Each number is 128 + 24 x the weight over its row's rms, rounded and kept within 0 to 255. Layers, rows and columns count from 0. Numbers have three digits each. The size before them is the row's rms in percent of the matrix's.

# q: layer 3 attention query, 128x128, rms 0.0886, rows 0-63, columns 0-127
# k: layer 3 attention key, 64x128, rms 0.0901, rows 0-31, columns 0-127
# v: layer 3 attention value, 64x128, rms 0.112, rows 0-2, columns 0-127
# o: layer 3 attention output (transposed), 128x128, rms 0.141, rows 0-2,32-34, columns 0-127
q0 096:136136132148115163114111125117132126118147142147130141115184162111113141125139102132107154113167122121123108174116138161120186166174156154149139123181172122115153169087131141119131099151075089102117144150158120125149090125113119099109172070078107123113130112110099135129109142115087153131155196117142122121113112128121133102147131171130139135114133128103170115136116156148112133115115
q32 108:140103139080098126106155169164125131160129096173135119102139157112143143077098125109123180130143191120112124133145119174117181133090140151122144130117133168106154170098155092125103136151141114152157126145160105124137137115147108102107160135125130170100118121110157125112125107128127128122152130120121145123141149059098146116125163129116145089099113150100160097157141102164107109118108
k0 084:132118097110141164121110114104132181099137167088130101109119107126135152133134137090124075152186114141130099134190111191145106083131107174162124095108129156130131129069149159099130183107165117146152177143108136126111131127134131154112099117100116151091087148110133111134136121119140117098130140152100135128108127122164119163140153123129139113118150109111103146135127166130146116143117
q1 082:127141118129139158126112097123135109092136131117144147145166151158122133105123176172135172120146140140076053147140120129124171133125114137125122125143116144150117154077149088140119142101147071104115084108143069140139151146102160132123139119125088128151161150125111104136112139150112103101148138113141148126164153120134092159175147155117183143114098102101115126103146137133174144114122
q33 085:165127115128121147135140136113138161164132140113161133124139109120132130085100088128139167159118144158113110150157099167130156085101124137182119130154147165136172182081096116170107117149143112143113129162165101142138152097099128099089115146108096093104137118097157108107111142115133157101142142136125127143158129094111110126123138128124147125071129091151124124151128087154103107160177
k1 080:153107156119099118151148127149110151131136175100133128096132092132129135150124120125149105098154126165144079145122120152099156159137131104157178112154120107150150096112117127115160088162137152108110116108135120101147135122131129141169098119112116184118095067165122126133121141079114118132135127141134126116111107094176144178162119127074118113142167142093064132162108143146119116130131
q2 078:142104140135136129127127130137123109162089110146095112127146126117100119093080093135125078118147141126133154141067124126155079116129168144137157135106136186143130144107131139122132106127127105111142146130104170159105108109163160093107150123135159151102120124102152165118176160105113115176139137165129174135083129109120173159106104116094140103155125134105127117099156061143117114140122
q34 094:084136126146106175135181132200125097154106118113113090091115144150098143143103138132134121122126130130137114128099130138073130174152154102091156101106089125124135152146154117151067144147109131113139120151112111147132116141157153117105150154125134112114118112103102145122122120155103144113137181136149145156171148129120104139105130145121135134126144147092182097109103125172094069117122
k2 087:174094115128129118157113131116138124131154125098149127104143141174106149128148132115101129148091111090071147081081128140158148138117138109131123125136176168144106120113081113094151109173117079144105152140103115147094099132175111141108160104177124150117096136129135126151141140137117154113109117071157147110082086121112138141133140148154155152118118131119160081149127110117119151142097
q3 084:132119114144154112152117123125109128100092146125094133175113099079157118128114168086114135123095121123098131082161167086118053141128150107116173114104100122150126091153161136130151087114159152116096150100107144062129135130168121148155079148134156128136145132171131135139106119122150091153104156127147115144118105146107139124130101123126138166143131130137132106114119173107144148142154
q35 092:124129136162154134143120095110153142113099144136092139161105072122129122159129139130145115131139099069146173076150135061140141145138132111117124106149108106106138053161125145141144138109126100097135127107165152110124150120132134143139111145120132132156149147128097140178162134125119119164141137155131079125115085161167100140131089142134153143160145107113123142086125166091136167131109
k3 092:070109120142101113124108135096103116150091152109168138125086148159136117118128154167139152107106121136127156107094170124115121108189119107099098139120113085130115086153090120126173131090109102152145148081150166120098148108113141110106129129143117117161152167108155144113170186130122117107153116138133140126142109133091137092132119122157119118164122135153135161100100121111150099145168
q4 104:137110123129153103125122130115115117134146102134107153104118126123131108111134151125120144169097145111149171123131109128191127124078136124135156120136109092136161140138086156149127086125137136098120118150168216123122125109143121134127136116085134158182079138120152134196115112115120133113146090096138134099133108102115103122149091106183140100095153134115149124129130161100156095093124
q36 091:154123128164113108109090121110135131118158138204135137105141119157152125147133142110095137127112149124155147139140164120124093152116127157103143128135111107101134108117125140152101152132096119146127178108100074145181183126161140133140100108119183169175090112153136127151138144088118155135070161089126133132127124139104114098101122151105061105125159120109121141133136145138142132116123
k4 093:140169166094139103121104087148104107141115161137093113149108143124159122111148124128113121145137103132110137150117134117172142137110110138124110167155083138162172144145089138147113135102092091145158138167173157106102144138124118144114187178151124097128139152124163186094154147145126107164161107117138149129140105139123150138143117087103136120110073137131160124120124115103086105098129
q5 096:131143100141136109151119122124111104129097138150141133157159149097116132087071120125145109085141136118155117100124126124134145168130164137099107080118152126163143161119136143125093122176148176135149128109145100107158085125128127120140140160129094124153119143110121118109076143114110086126116097121127153163153131117163144129120206166090125150117134143152149118091168102166091085138136
q37 090:120108125132128135052149106156120140170087083119182153127169112138155131120107125106162142150139153147125121153156171138152154140086094128125141091133156120111091103129126115081099103166122155098128078100114132116141071148172135124117149153187108102109123131108105129112121120157133141124111178127114152136158105147124152095115158122166125122135125112114135110117115141137092130131130
k5 093:145110113117150080147117080119134128132102117129108137132161148170133098121105111173153126120177140122119162180126139109154111145154132138162113129162156170098162120140177103120111118171112111140142093196110133122165109138123141118122092145167124146138126103140096145149129092132098149118129120141123116118112092119127128114126170094103101165130081135078109190141108110126130124110115
q6 102:152123093103148126113173174132132124112150133115135144112163116186094138097094095079156116110143097169129134148129114142136137095148105144131093136142150135130148070116142090126096161123115140073081145106108166176111111134142127116121167104136109141147122135107094159092151110160137154130116131110125148135106149104102139122126137162148086109163110090134135152129103145089135124104088
q38 102:145112152149142140107142132081119150151130137177126106152114108093097134145127132078130130143171093158133151104122121125120165133149100141156124146135171106129103136157091103160140152109146154176092131104140150135124151129122127144145161124114167074100161100161114123147182104162122138134131118059094109136100103086142136123164167094119146124098163144118104109132156104141139128121132
k6 092:123157165117093116124141094138140140131100084107097138149159125128147125122074171175130141120159086106135149145184148098121107100157161169122126109135138145117091132125105130167094118108160164131137099141135099140161122140083131127148061136130144165154116098121114095111141104113130121125162168116120136110168102164110127110124143090125131162138141130110094099156116135100158091136129
q7 101:118137165110108163118127159146134110118119118112127114087110120102093162122137132147082173133143134124126094111099146137171145161096111117126169120119160099134156148146131164118131103141139096076111127127163113139129148130125104135154147107130129129101144128137113163124086146138152099114142154103096142132143143120096149075132128142154114184138143149092167106126076167052124109161158
q39 107:084104158105138141146166113110134117127130116093158126131126155162076168130104114113118147139120180126161090114136134145071127161148159135129123153126056179128121128106123072122115157138118137099139128103151105173149132093138130118118141128152152124078102123141154155095148111143162113120146134123136146134131150158106091128128122151105126165127107077139147124098111073147113127156132
k7 095:136132120147115123134123158131121133126117181117101153126152109161129076109119111115097150127089135111113140168144125126179170111136158162123104054165133093126104122112119136102136136163099100120130129106145100143126102110121099160074186139142161102148121146132120154158118121126144120093139174091132133097146122133104123140097103147141131110118120168090078097162123167114131136159121
q8 097:145133140127119159127136153174164114131154139138109155088120123108122131131140172130128119144138134090192119129117099124152100134111136156121134124137116111091156150153158089132078078117139120129138129139156136077129150124139119105152133133147101127125151148079151109127087159124121096155147151138114181108179157133131114125191140151159140172133104138101161085145119095154143084108148
q40 087:125149130147153147088114201144125081190095108157108157153092149130112118107112162139085124098147098137126098161131100145134073141139145133145131152108132109106157104102085145127143099135144141122130097153106116121108138141108171089112132140118130127109161119108093121140146134095154137168134123097120090123131158141149173109154124125178137133105134157132160118123142113102081138152152
k8 145:097135170127112085152115168115147126096102131122106106136103133126130104164144133072159133128075115132149140115179137145127130142133131079139101122076100052157155135121121123123116135073120128152163130091188115147118119113150121166106170150147110152150142147146117110146081146120103146144132127128125130156133107130089120133134109119161129141146156142143145108130121089124148129144183
q9 106:159129114134131117133132106134129092089146097138106114154146148151163157138146125141133133123105113131079117089131094173087143143159118140149149143117145133113116132135103137115147120134110126155153096157138175131135118153084128104176133136097110132077093141140101147107184099156119146067164086057113143161157164120126102119115171117124101132151115153142132098106133136108114097130141
q41 101:154122152092150145142172156108115127135120121131130069140131120186092101109138108137103142127104107128162163145134131149146108163182113135137159111129166195145122118090085088128139141100135133133146124126103109119136106120112118164136140128107102146122114120107110116113158125116107179098174111088110106101116135116131158151084097149131130143100097113192131126160130120081147133127113
k9 103:132120103171119116138154124087121101123119098136138159177134134107094147108110171142122125115094131133161084152102156112132086091139103089097127167140110136088132149177150155155108145124098113143129084145113117112145151114071114163121127132078133116160158116151130115113153155168115131150133142151107099119097133108165141121118164090103128111119123141159127136112120146112098069107162
q10 106:150132156112133112069109204152142123159126123121103160146077134152145101137119125092133160122136127121107091138158112151114106072108124122121112194095145109091115160127088153150143096143113160142150127122090132130121151155159134141172126123158133108146120115118151106134161149095138097129163114125126118119142172099094157141106147114100068133162126112119106112132127128108144116113150
q42 123:121101088151107153120130147131186141154126146150125149100135139150098148138126105103113144117121115103075108118143103093150149133155112158087158088160127073153113145155141162142111093151077092124129085126113126103120099120129157088143102144151103118172109141114111134153133118142164124131096132102163136106119101128137126172147114148090114104164131130165166123105124121119081095095129
k10 116:116129113100130139154113125142127103126133133140185112087129127148097174130078107133122088116130119151145157132092077148169156141123154128118138156122141172130113145102145184108109109147114156097106154132125139148104130105131165139084122130159133130133067094082142134104083111133123116103139110113164114095097100129152129162104160108139177101124130097126121114174129154156135113094116
q11 101:146112116122117157107113127128144168110138111131128098085159141072102087126124098118144119126126160149132132136116123122099133159125150113141166102109145141110101114146087078115102106159125160097145116054170129123130126084132111156102119135162091079136116163116105120116097126137149139150126144143118174148117106175161113139084130117150101184151130143138138102164141124114080147129116
q43 118:132151144111131143106086168147081114106152152156118117119121101135152126138133096157109162134115130180078088151178105147140111151155120143098154169153164133146119113133104137112148149115085134145164088152108122159128102157130176086144118169081124155148157134094151122109133069113157120100138160114133149137121109144101155148132112118093108146130109135150120170134123147113104143136124
k11 101:165173183135099100143121132123088081134134117122116114115086110134129113133116094146156117114152110166103104134087135156119079119130140139110122147100120094162103092143186145130111125103158123126121143115122106161135110137159153134133135091151168119145117106134118110137148158114113142117104116129121116139136177124109092129122164149136155199133105106101075147090155126087087105121140
q12 102:136143110166141085140158148110146110116118154151134117126169149133123150180080115168124168147158184115131134118138133120112161124155145116125046136079161164128125104081120099111160130118118137154141101112131151149111125162119112125157133144134165133159153144117173126111097121117122095147122150112146120132107140118162118127164161083154082091104138155137126131131131149117092126092126
q44 099:117176137137123151121133152125098118137119118167111125067162145134111105134139127150112165143145144133122140122088106112136101104166104127129090096136116146125132111137144121147119145188142108138122139129120130184126102110136153092145154124112131129115147073172132126110180118118075104183116160111159117132151117132082128120162155144078095135087190134105151129139098111118133145155122
k12 096:096092202137127108114059130145111080143141151129141156111108122146141140134140140135129107117133121138209169143143088148119137141109113132115098116121127152130127152142104153131153136147134120079118111078118152113103147141153150136102106107141138142099099131160120119169106122149140136114140145090133114151170095139107092160140125127068123162157108172120109136124115108163088128135126
q13 109:116080147182111117130106143154116160167110154103089145093151118165125120133138126163172172124125122094151111129126131153161123147114100106131172129121147089163106114152150173144147120132115162124081094119107092109104113102119172152108119108113165101103124108138159152105131117129132152160194138140114124167128132112124124141125108160130117126152138174149084143134100132092122119138160
q45 106:166123090096106125107152132178141115145085130115127088151110156125118139130142123137144111119106161112108118095093146165113102148107098102122143151112144121120128168136121104125107085120101107111142126193154113161140210159111139083133114129103138091142101122120159108134143131100144115150125170144130148162137100117169139146142118138184111149088155176124137117127134097120144124104142
k13 096:125129113133088170167131150159113122118134100116136135167098163145173155132141117145112155131147139113150171103148094129127152132099097116146153141140158127147104113136120135095128167122118139106123133113080159091139113118130119176118127079137132128105093130145124142111140104135132122160116112154084082166137117116122143144111117090118150188087184098091108132166137126148154080089152
q14 096:123101133093114130133134121124151138130136115137121150127062097142168096122097147155144084136078151089127141128154106154153134125104124103151156160146155146157130114099117149115109130068144135080140100104170170106139147146146112179162119141112087128142098087186114122140127112118119145150102180161130143085135115105137123131145125130126144130112119068093148113129107138162134129127121
q46 106:161137099159155118172133162136104089171134140115111135117119076110100063144161140142091105158153132101165144117130129122137129157117095132112141132136116127127132183137142139152129128155129149112127134116122138167076152106146093099181105114126122149121124108203137134105145140111140110152152162135131160107130129127093114148159120122156113115132116151138139142122090069125101097078133
k14 093:109113130112096131122131114144134145144131132144093125100102109059129147164126137110128094114124134137134114161121146128140162080111152121071158093155172137121090082142157110163139095138135150132107137158131144082158135096128151134127128118147111156072114089101147135134161134162102135152144154129130133138133104158109118076124123149074164107168148123146110104127170109130116077139107
q15 105:142119179111143107152101120150132096093150132086129193101154148097130133123103105143133117108112113098118139128131099144104104156161121162130125143089090155181129136101144182092101126098112104102102169124146122098117110129128115144097111121120120104142097125117158122123108088094125103121109132131143126127161090079129113147144084144147156091130139137123144106161101169091108132104174
q47 104:115110125139114116109131142146113132122122164123098130138161134085106129118133125188138144134094141159162085152148111136133085124080130145150108179118094125116169106126148114151141120161147078141135057086155140102152115151130159131117125109137138101132122182103161131140143148090114160086093102122107101134109120125087075106149155116104126115170124116125109159134115122144147152139109
k15 104:121128115114090150110125179117161099157111102093107129143153075115106098132077102111102110116134092137072171145147091172120146127159119136131154132117076097130117171110143110167139114110085126130110135125075128099123131103130134139141124134151154160142112172124152118134117127128121112082147129133121134160179130117143148124164153107137152105133112130088108117059108132111145139141122
q16 076:154130108135127132134129114143133077106131131135131059100093120125148104122120115117128104134152105105160179140099115132111135132152140128154101143157109143082127096128118156178153105119102126121101166136158159151129121127129124138090180112162080133162143141160077134158140095154177105173158103100141093106143126155132101124131137132111108117158137099097126151107076148139150102111135
q48 076:143137179166111106146123143178104087150123151141118155117134187120119116141125158151110127132128163113167178124136116107122108144125151159149170166139097150168079109123134117098169097103129144151079136116133097151132120130150164161142142106065132148139097095144090101106115161134115155147131163145141094125078137156114119132133139123130138151162104125106146126122088143132137121113139
k16 082:099107127072139156117108114130134118153155077094100124108158133109138134122104121114071156129178088131099119140141096114119174097159148160136149107115082169123116126106129149104134085147118097156126126154140100146180101151114115100136148100134141102083154088099126131138131116109151142109094129140149139124090134146157119131088117120120128107117114136083143118183110126136106135093093
q17 081:134125127089136099100163107174135142112112105131149078098167149094163138095155137096142135133149102108139114155128096159111169116159153142162099139139165141116174140099117182105128122147117080086112126125142138141131136134113140115118151118101078119147138115115091146111119142115145146102148133079132107128126132090114112132127113147134107075109109161137207099143108163121119135138132
q49 081:173136133098086121095173152149156118121147156142147114086148118130159138104133118137081122092129171117113144133109112158166148116151085147093110162114163139120132173100162115161126122116134067147109146128143127163126141122103102119094134143110142102116092137105141118080112132113132156111179143133120120149145116111094129062116144124095122116105082139162167132117137147134135090126129
k17 088:104154084136105142144142133094124118150180133122108089121137098114118147115115134115066144116140167125100098139129067119119163148107130131164151132137149208117127141109135107143118138140172109100139143153113095136137105098135138107100142104136126132104093095129120109141108128115135098135096133100141144147125163120181092151144120173095132131126115163071123149108111180130093105137134
q18 099:096126143112090124114143159102130107157116132133158139183117069127176133165130169134159104149115106156139143128146149093158152141096138092139104179105100120144099097157070088146116116144162147143150133138103146128151089157127089124144117149139161154127132141124165102131164123159143098121126100147146103119139148141112115140124115104111096114133116119148062141098153152105107140156130
q50 082:085138109120145121145081116091094159137150125091117164157117120112121130150117153143167099133120082106126149064133148127124118152124171111133168113121137140128124113175128163122146116141074145153145119086086199170117118117135137127157105132117095140146125122137090128138124123144165084132117130123130152098135111147121126164165098113171120159130174121125133131116158126088085128129148
k18 097:094094137180112103115101141140146094098086123177144120127106175183110101123121119105111183134130156128168137119069154077120124112114138114116153118127122123143118125109092134156075121155120110117133158140142126138121158104096113148117153128129145147127127129150117148108133179147126160127106079155125115103143109160101179137134113171121118146118106108159138092113114102130097157104150
q19 086:125124138124131138100142128155158134133097088122155136121116146093144177073101155164137157119130164101126095119091088091118135115149121175105149099180154154079144140112129122128100138150168119111099119136135137147129094136151183137124152170135102102117119122127117139131115141132111134128146083122105152134126141052116131143148100142146160118100156125107139143138105075130145075107133
q51 077:135125130134107184094141120102124129146158123140122122150108113108152171141128091170147119093138150160147143127123120142124153147129092136150108120148163115173117133094154091126129106143149111144106091142130114102140153131149145136073143119122104097114134104120136098128096131121183153143148135144126154130080140098168142122104148104140144178078153126177087092106091146111131163116186
k19 083:164144138179149105153129116150134132127114113136169150149169108111142148115089134157114114106147156121094123136143151104149115164144128130094160117091113133099155102114196111116126152076167151089152131153137116138180106108111092115119089144150106136123071128143096134157116120133130116093137127129084127112155104136200095100137113135125145103105130145150101108107148154135148126117129
q20 089:159109148161101095113130141119156146125156100126134129103170149137100103110134130144090155109142200123095087118102155124112111146127126161133119107125142165118120175117111125148070125107131111107114087128118128143132108100116129144089133130174127088144140171069144124107120113145112106100101143148147149113169109105154129131130158127097155161085116111141129150144140094198147123140116
q52 102:126142122107137117150115128143152100149138171155152107112125140141138095074122126117098169120120142071118072159124115150150110115134117110155129101138123126139142146141118117088148100136163109121115096129106095066079121147088114157119132140140142162135177097156156165149126154107178129102158133130084131127130137117113090146138109144124149132124137158121155147134138062151072126122144
k20 102:085112101151115154145110107153095162158142133102117139078151132132097176186117160148156098094128099169134097104138140122144149122155095104158136104106153117106153132120163127143153125125124122162140115135125160120130140103116121145102078088111182101105127125140118107126149093116139110127095158136141136142140134136154136154128138121142124106174163154111094115111175188136090104143100
q21 095:109128112140158134132166126106151146097112115164142102129159154141089175117160112100078112110142127115086128137115141159104156099135141103138121177154150178108124093076139093124150123130125122139121114103122119155139096124115125132093098105177133121125088135147109145136129118166131167108169097151094182126110130176116133090150160132077129106132115103142130137098110142134100103107101
q53 087:145118111110108131149148133118106115119117095150138095110159162118151174134140110117126150163155106125128124110117076147118166079148149123126086104149200164127116147103128102185120156125160111153108180153105120108151111109132136138109125127108086114105136145113121117126145175144129153144157093156138121085139100078141148110135130155099146122097126144086154144089081127122100117114136
k21 101:137116088117126169163162120179147150149132148151118160145133104057115157159123125133123108123136148080139121112146153120099124152178125136105138144134134133067127121138162091151123123120149138114146173106138120133142146124150106139140096126148148144133072075115113119126183117170119138143126127127119138144110114115179096147133181109132120108165123151152126123115138095155082125100092
q22 111:118135121105137108112092125122079135115126128197119150154183141161139138144121126160091122139154159122120106127123118129134103144122135124126155138163126130142131176084118140121082164115126081160102124167108121129164112137134170125108093134099173087081135137167121106117157110095135115091115147136110148083128133120122149168106124141163135151096092133087160114155143142142119103166103
q54 098:139091156160109149139176161120149137132097192131115109096167118148131142110111099151107148128111133124125135142145137160149153147125165130155104140101118109120151119151148125127146171125107089157136124127134113137097131132114150102175093148134102116127094128083136155134122104133126141103152143074151127139106142127075192099147130141118130120165140147116127075129150186165112116162087
k22 104:138138118140156125147137141116149156140143147120114093109160148168156145140155124117086123145112144114143117131111082147123147138170118140134126113128132101110133103109148159094132139122112130159161172155153135121086115102157118136105148142138128111115139167116097122142135128160109153095198086171095110155106105186145126107170158121148140118180134120113132112091161143141194164129165
q23 094:145113179144152112135077176126097123159141104132133133104095116124139104139066138173162149133147133111144150143086135124136101140123091150140132175096170132162157126148093108130125112116140176139158117117130149123119130164143146117128122125081117126155114101138089096160146102116117153159107099130147125134103133145134148142083173114125117128095125172126135178091124171092143120125154
q55 102:123108110142143101131089118092117150120148154130133141110129105165175095132079106122146137127144090113142099117130148119102146137168186120119141099086129128134139081183147084097124136126125130146113137136125164112127151175110134172133145123123133158175160118114124113152153138139102132113125146156098103163071113134177108128087136107123148122155123123130111114076142147159164149165156
k23 103:114130115166137139101105102101125138124118126144133157182133129128102137161110128136149127128137138094153159117102198094140086167130107113120109133090106056120141132135117089142101149159112125148151143119128087100128129125114087136101117082129131138084170107097128126108151163161112120133138111122135164139138125123103164189122126152115157152105138089140140168150104110182127121107138
q24 106:085134156148104089143102137126142123109121130120118151155150107094120098163104112111143074127111098131116138124124174142115162148127189126152127109112074128137127115143112175109117151120103099118106122101151147101116093117123119152148128132131133128122149150137147135130096168146118058102102101129134091149182193099143134169142111162179105149151129143118121149155123128133141139137169
q56 110:092101124154142137143146121141126136130099142129166166166122089094100093141142156117150102141080090136162124112138169090171106141128115111144159121121121103132124091159064138117153130107109132136147101077123141056109127124173116141119127160144119121120136119147147122152141128150111119147119127130156106114134128132117128153191109155176096108121159153144095122170107160107151153109135
k24 096:097109085145124145158157155152145114147113107143109138181159084108093141153136103093082112162110116099130086120186112152129136106147148142158162098129111134120126118095170101098116102120155139132142114130121104154155134132106110149108130099122126105125121124144124082139104145136163136155121156136116094124094158149150093180118158169126125152152135117080097149156124135139136099119178
q25 102:141127158130081142102143128123155100127133092125124139163151129120133170087089115108159157156165132141131118119143138172123135145137100109162137082127155142115096131121110127108180099140144116140077127134149132133114137151081125191097138101147147117102129102083151153117124189162149087087096133155107130118113120118134124141138141154072123123119138147120172150139143151122097148169120
q57 103:070120100111146131124135119117136160140190164110160128090144103144153137141127077093172142107158117149138132081103151191140132158067095123109114132124160132118097142152115135115122152135104078121152115120156088109111100134159139115114081111150120127138099175171121099146129135118140112153090119121147148129133121149117150165150093172108147145125130136123114144147115137120114137101110
k25 119:106125185142122128143113161110106080146124129133105123121069103121116095194094154132132137116145134105171123118107132095173076137142100128111123124106074099145118143138118133130112098097118126098152130124158169135127134159123124137107162106112128133172179161113141139122139086161159149122153127129113104150103128141141124143127096135184158125131116116139143142083144115165163138098162
q26 121:117086152096112136137128164179170151127122147114080128103106124174146134099114160158127159141174112133122128135117129150154147069150132149113096147145158099107108099130145135116167110112134104119170169141168120140153126140121099126121119107099157154086145174096143142091143150104141118106148145090092151105103148104158113127124105153106128138134133105082130107139137118113094111134179
q58 105:136126125111094120148079151119128112098139111132127123093107168111133110080136151106147118117150122116103131158105128129067106122109150141163122159089152163147157132134133140119122109082141144189098108141118129152101107170162150126159119137175110121129133165114147115142094122151119120112131130126129101158098114155124083171118097157132150130154149145076170094107090162119081132141114
k26 108:099135112155137136156140118134132127096123135149147099100109116150111136119135148138131097135220100124120131105178131091107088171127133151163100096133125127119144137137148147146153113109136151130161116185109130116151143116143195149102140131097126117145062117127131162137157108104084153105141171099113128102170107130124122117123101116122137109118101118099114097182108147110111109144143
q27 105:139147084158164114132116151182098170106173121123103171133125127113099146122132115157166101083122123157121095117103119116111098116119156110124136150136172172125123130075110071118174191142102162137109111142144145138136104127153115125144109131154161124136137130135166121134119099126109091134171143177118119144133105158153096133125090152126106090143133124134128087145122088123115113150125
q59 113:132132080118140144136117131133146141160108158129104168152125088128143127127115117147130123096151148115142066158090178077114128098127121141130147169177048112111128102127102113109117153110142133147128137151121110116148150099119082165105096129141128139153157106131108103132111133159121145142087138080128141141128179106135151132067106118114134130137128106158113076128135143134101153146104
k27 106:148171117145102118112110136091106120109181122144172156133134143120156142146105136107155109155187135147115139115141178115151101082128133144102125096155144082138160107164126126155132162117072158128166123121102109123115095135097101112085098189138150117148135128150126119142155177112126069158110118133141169114108126155109098121112136092121148115143139132145132148128150137156138113124108
q28 096:156162109153158124158138145130124145168137149090134159101120154145117133091112132110134108157140123117090107170082159140138113118160089173107125107140181110070117137152128190153114152135139144101170119144111110112140115147157115075154130147144126145157114125139103125149129079153184104109115134135119128131154129112172138102111125140122116140099087125115102109129127143111084149168142
q60 120:103141134108130162149132141096138158116162109079117133128118108157120124082136119137125148158128169180158074124194101134113123128160146140136124114111088151087088141122124139165169110081101096147111112156127159120110137138130142128150171156139146101100140103125117134132119110122125136121140108123134164125176140076095119085158136109136110118148129147064145123137147143135117103111172
k28 101:118068141146128108080142144147161143075127152129167103120120100148092136121132110097134129118098124132131146138123113124156114110106152175131121149151153145148130103120135091138148136139114156154113139119161113113153126121140100113141128079110113110108117165149183172089097127088178083157142150154170094116149106111089117132157186135117149128154104116132141155111145123161151103150148
q29 107:141094097152103137131110153130123161125149108137123094127159124156128138122128126108178187115137131128129130099116086135138125132143181127111103097171103185118164144130093114118145130070136097120124103161137109112131119125080096130119115081142122124138169143129086148198105140166148124154160089138111144130119168113098111127123178158118136119132149127132168167135099128104120124129122
q61 109:133135131123145147145077143106142167131124123109124131148113199111078117106145128136156130164069144119090146126152154150115097155087099152130093098135132148148144188098139165144145113119147119112166101117148148146162116183117112112161126139143084121118172142124108127118153130120155141141152143131118122127133143119116120117082173179121121147080138118098133111137108134156137117121078
k29 097:141122122113102157132122093144094125186102117163133154139147123131077115189127090103085108148087133136160129109121126147135164126117121112150112162148095132113105083072120140127113138120119131115128099153121162144105148140105164135083138132153138132147175137165169139109171143100149109163146137124146114112159137107114111103137093134155162151177121124131116109147115103097151138122179
q30 117:115139112135123139123184115120127104164144161129148133151154102113122176137150132153134138172109143127080150109131159149119125149123114127145127103130159099145124115084115103160098094135117089124126110123128128137129113083112105069087147132148175138149127075136088149111133085129152066105137133106099142145114112141160113121106129123166150111158114156177113160144173122164120150104151
q62 109:168087102109140111096135140127114145144131172154142139159121101104166131108114143118135149122126121164120129099116139146137126118100060152099089091152090130140132172116143102096111146121143149149106117152167195122100108116116141162116115109155118135133157146085096122099144107106190103084144131104128142114136144121084134139126124168140165110139129183143121128107143150161145141099140
k30 104:092091163085142138150132095124102168114080092110139121122136145137138107122149154117129136168156144095150139126115098131138118133171131162127137129129145175125132136106153120155121165119099068144165188069115105179139137143152144102146123116135101142146139124116118153128116138151161079112113154137138107129134166091141128129098124142111162091111122063109135137076131125122121125144144
q31 117:156120128081118153159108172116093100147133142138075130108147095129115147105134160115126110154099119089123089118131141108118112083154104155132120156118111122111168117122107131110150138138109170101137179122096137148165133113099144150127175122150144121154143135117145112124100112151119127135122101148111098053099157157115090113107128118137134178156162162100114151115107160088132131085117
q63 110:141118099115145111112179117120147109094109137154114129124147110127142161113101115103100083151147139099117127129095116169154160137130114131119097111173064133154152119149161138089125114138105138135122105124107168102115127114115131161057142083138126140091099129157150143163115125117151084103125136086103105104150104154110166128103138105132122096142131179149142113175099131098100109135144
k31 110:139163131139137105148138103161148100107136133114174080151109153081109174072098112141136114123162108117100143156099121118162155135109109093142069101168167131128134108139149134099116133155115132106174114113152125166187174116141099123150122140145117139138127115098144097100165121153090140103145152125135118110102118113131131145106151109139118116131084144146108117078124139131123158128168
v0 100:132116107144147085118111106129122122112123157157084103136169144137109120143122099136135127122139117127158131115123131153115177104163104084150086149117093118130160085117132121136126145082107099129092116121145183089084111110132100108129151188152113140126096136116096176109119109141107104122141094139156141114118135142146107124185138156119131147148091169127188165112142118157111130157152
o0 106:138126104136109101128152132132138148123170118103140110100114157132181111143098099112095118156095139157126111108123114168148113130184157146120165163114100087146091091129114117180135113129153141166132149155118068100161170107084127147150137118114105084113131131118151088149133097119109197149136127165107095131089159147123132128108127123101124145131121156113120118117155149096145125137137
o32 103:130139137105135127037125120111126121154130140159142134132152118183132128142116153157121166061094124123174124099078116132136151106106077115140136135135116131148124132102119114107134085111139154131117117125123147108118145129171116112138073118131118146152140148170114088097116149146151147143090125145097122177160114146128118137187130112140133117143139162127121105125113155108136160147067
v1 100:152145139148150160122133089155132153108121141117112137114102085160147132175141143155160112133127161098120101135133141165166090115163122136095097166139105179084112162118072136171104128119148114175111094126089128174117110093197098098161094158140144092117146132152118107092129106127114135116147137112120146116109089134141130150115150109108109133102132103120139135142152126146127125111132
o1 104:127096160190113111120093144149109175149137147137110131091147143117087103115129154147139115107155146079143118094148138083097142125105124132169159126122131124129129144110140174126170148146127081142139116140095100143148138139135086141105101147129121139094108177140103131136125105116123118074123130187108144138161097110122110090116101137065100149157143122129115146145146141131157142115172
o33 100:167135147112163122091112136128146121109143101150093147126120132105173130139126083136057116118138116143161133188160119193101125135086164135122115133094157131141141120106130110113135109124140131145116089119160134131135140073126145114118161102097119099148115131125149130143120139121101087151124174109152081122118162116130098108131147138162097162127079134169153109082158142130125144122159
v2 104:154141134128105134143129118130093078129098130157172143103134156170120163112137120153159139138101142092167115130119117141097112156139112094169161129117080148094128113162136121117129147054105164139162100151138125154133155100097141109119137140168092117135140125164144121144096128151113102104127126119109096158103147129167161123157109119095118077102085131151156104144098121115134115149167
o2 106:109108103142172122121090135100121109149168161131089155133154157093159109162103136132130096136109129098103115136103118157135190096147120163144145129151141120139144145160120169125156163137107118146085104133100133118152105166152116124128140088109089115129112126101106108127119176108119131161079121158102151132146137106113130125143079173150185150139129124113116124122132112123066110153101
o34 103:138077131091138124120096141148154138082116098087105147117108139187217156140117149132144135119146107142122136113118141118146138142109097145079119108138125173129130138115142155130146106149114176116121161132140135140092106098140125136121090089130110156125136140139149124137159146142170060113173104089138143161106074121120117104138157112141160121135133157121139117134094125132130117100103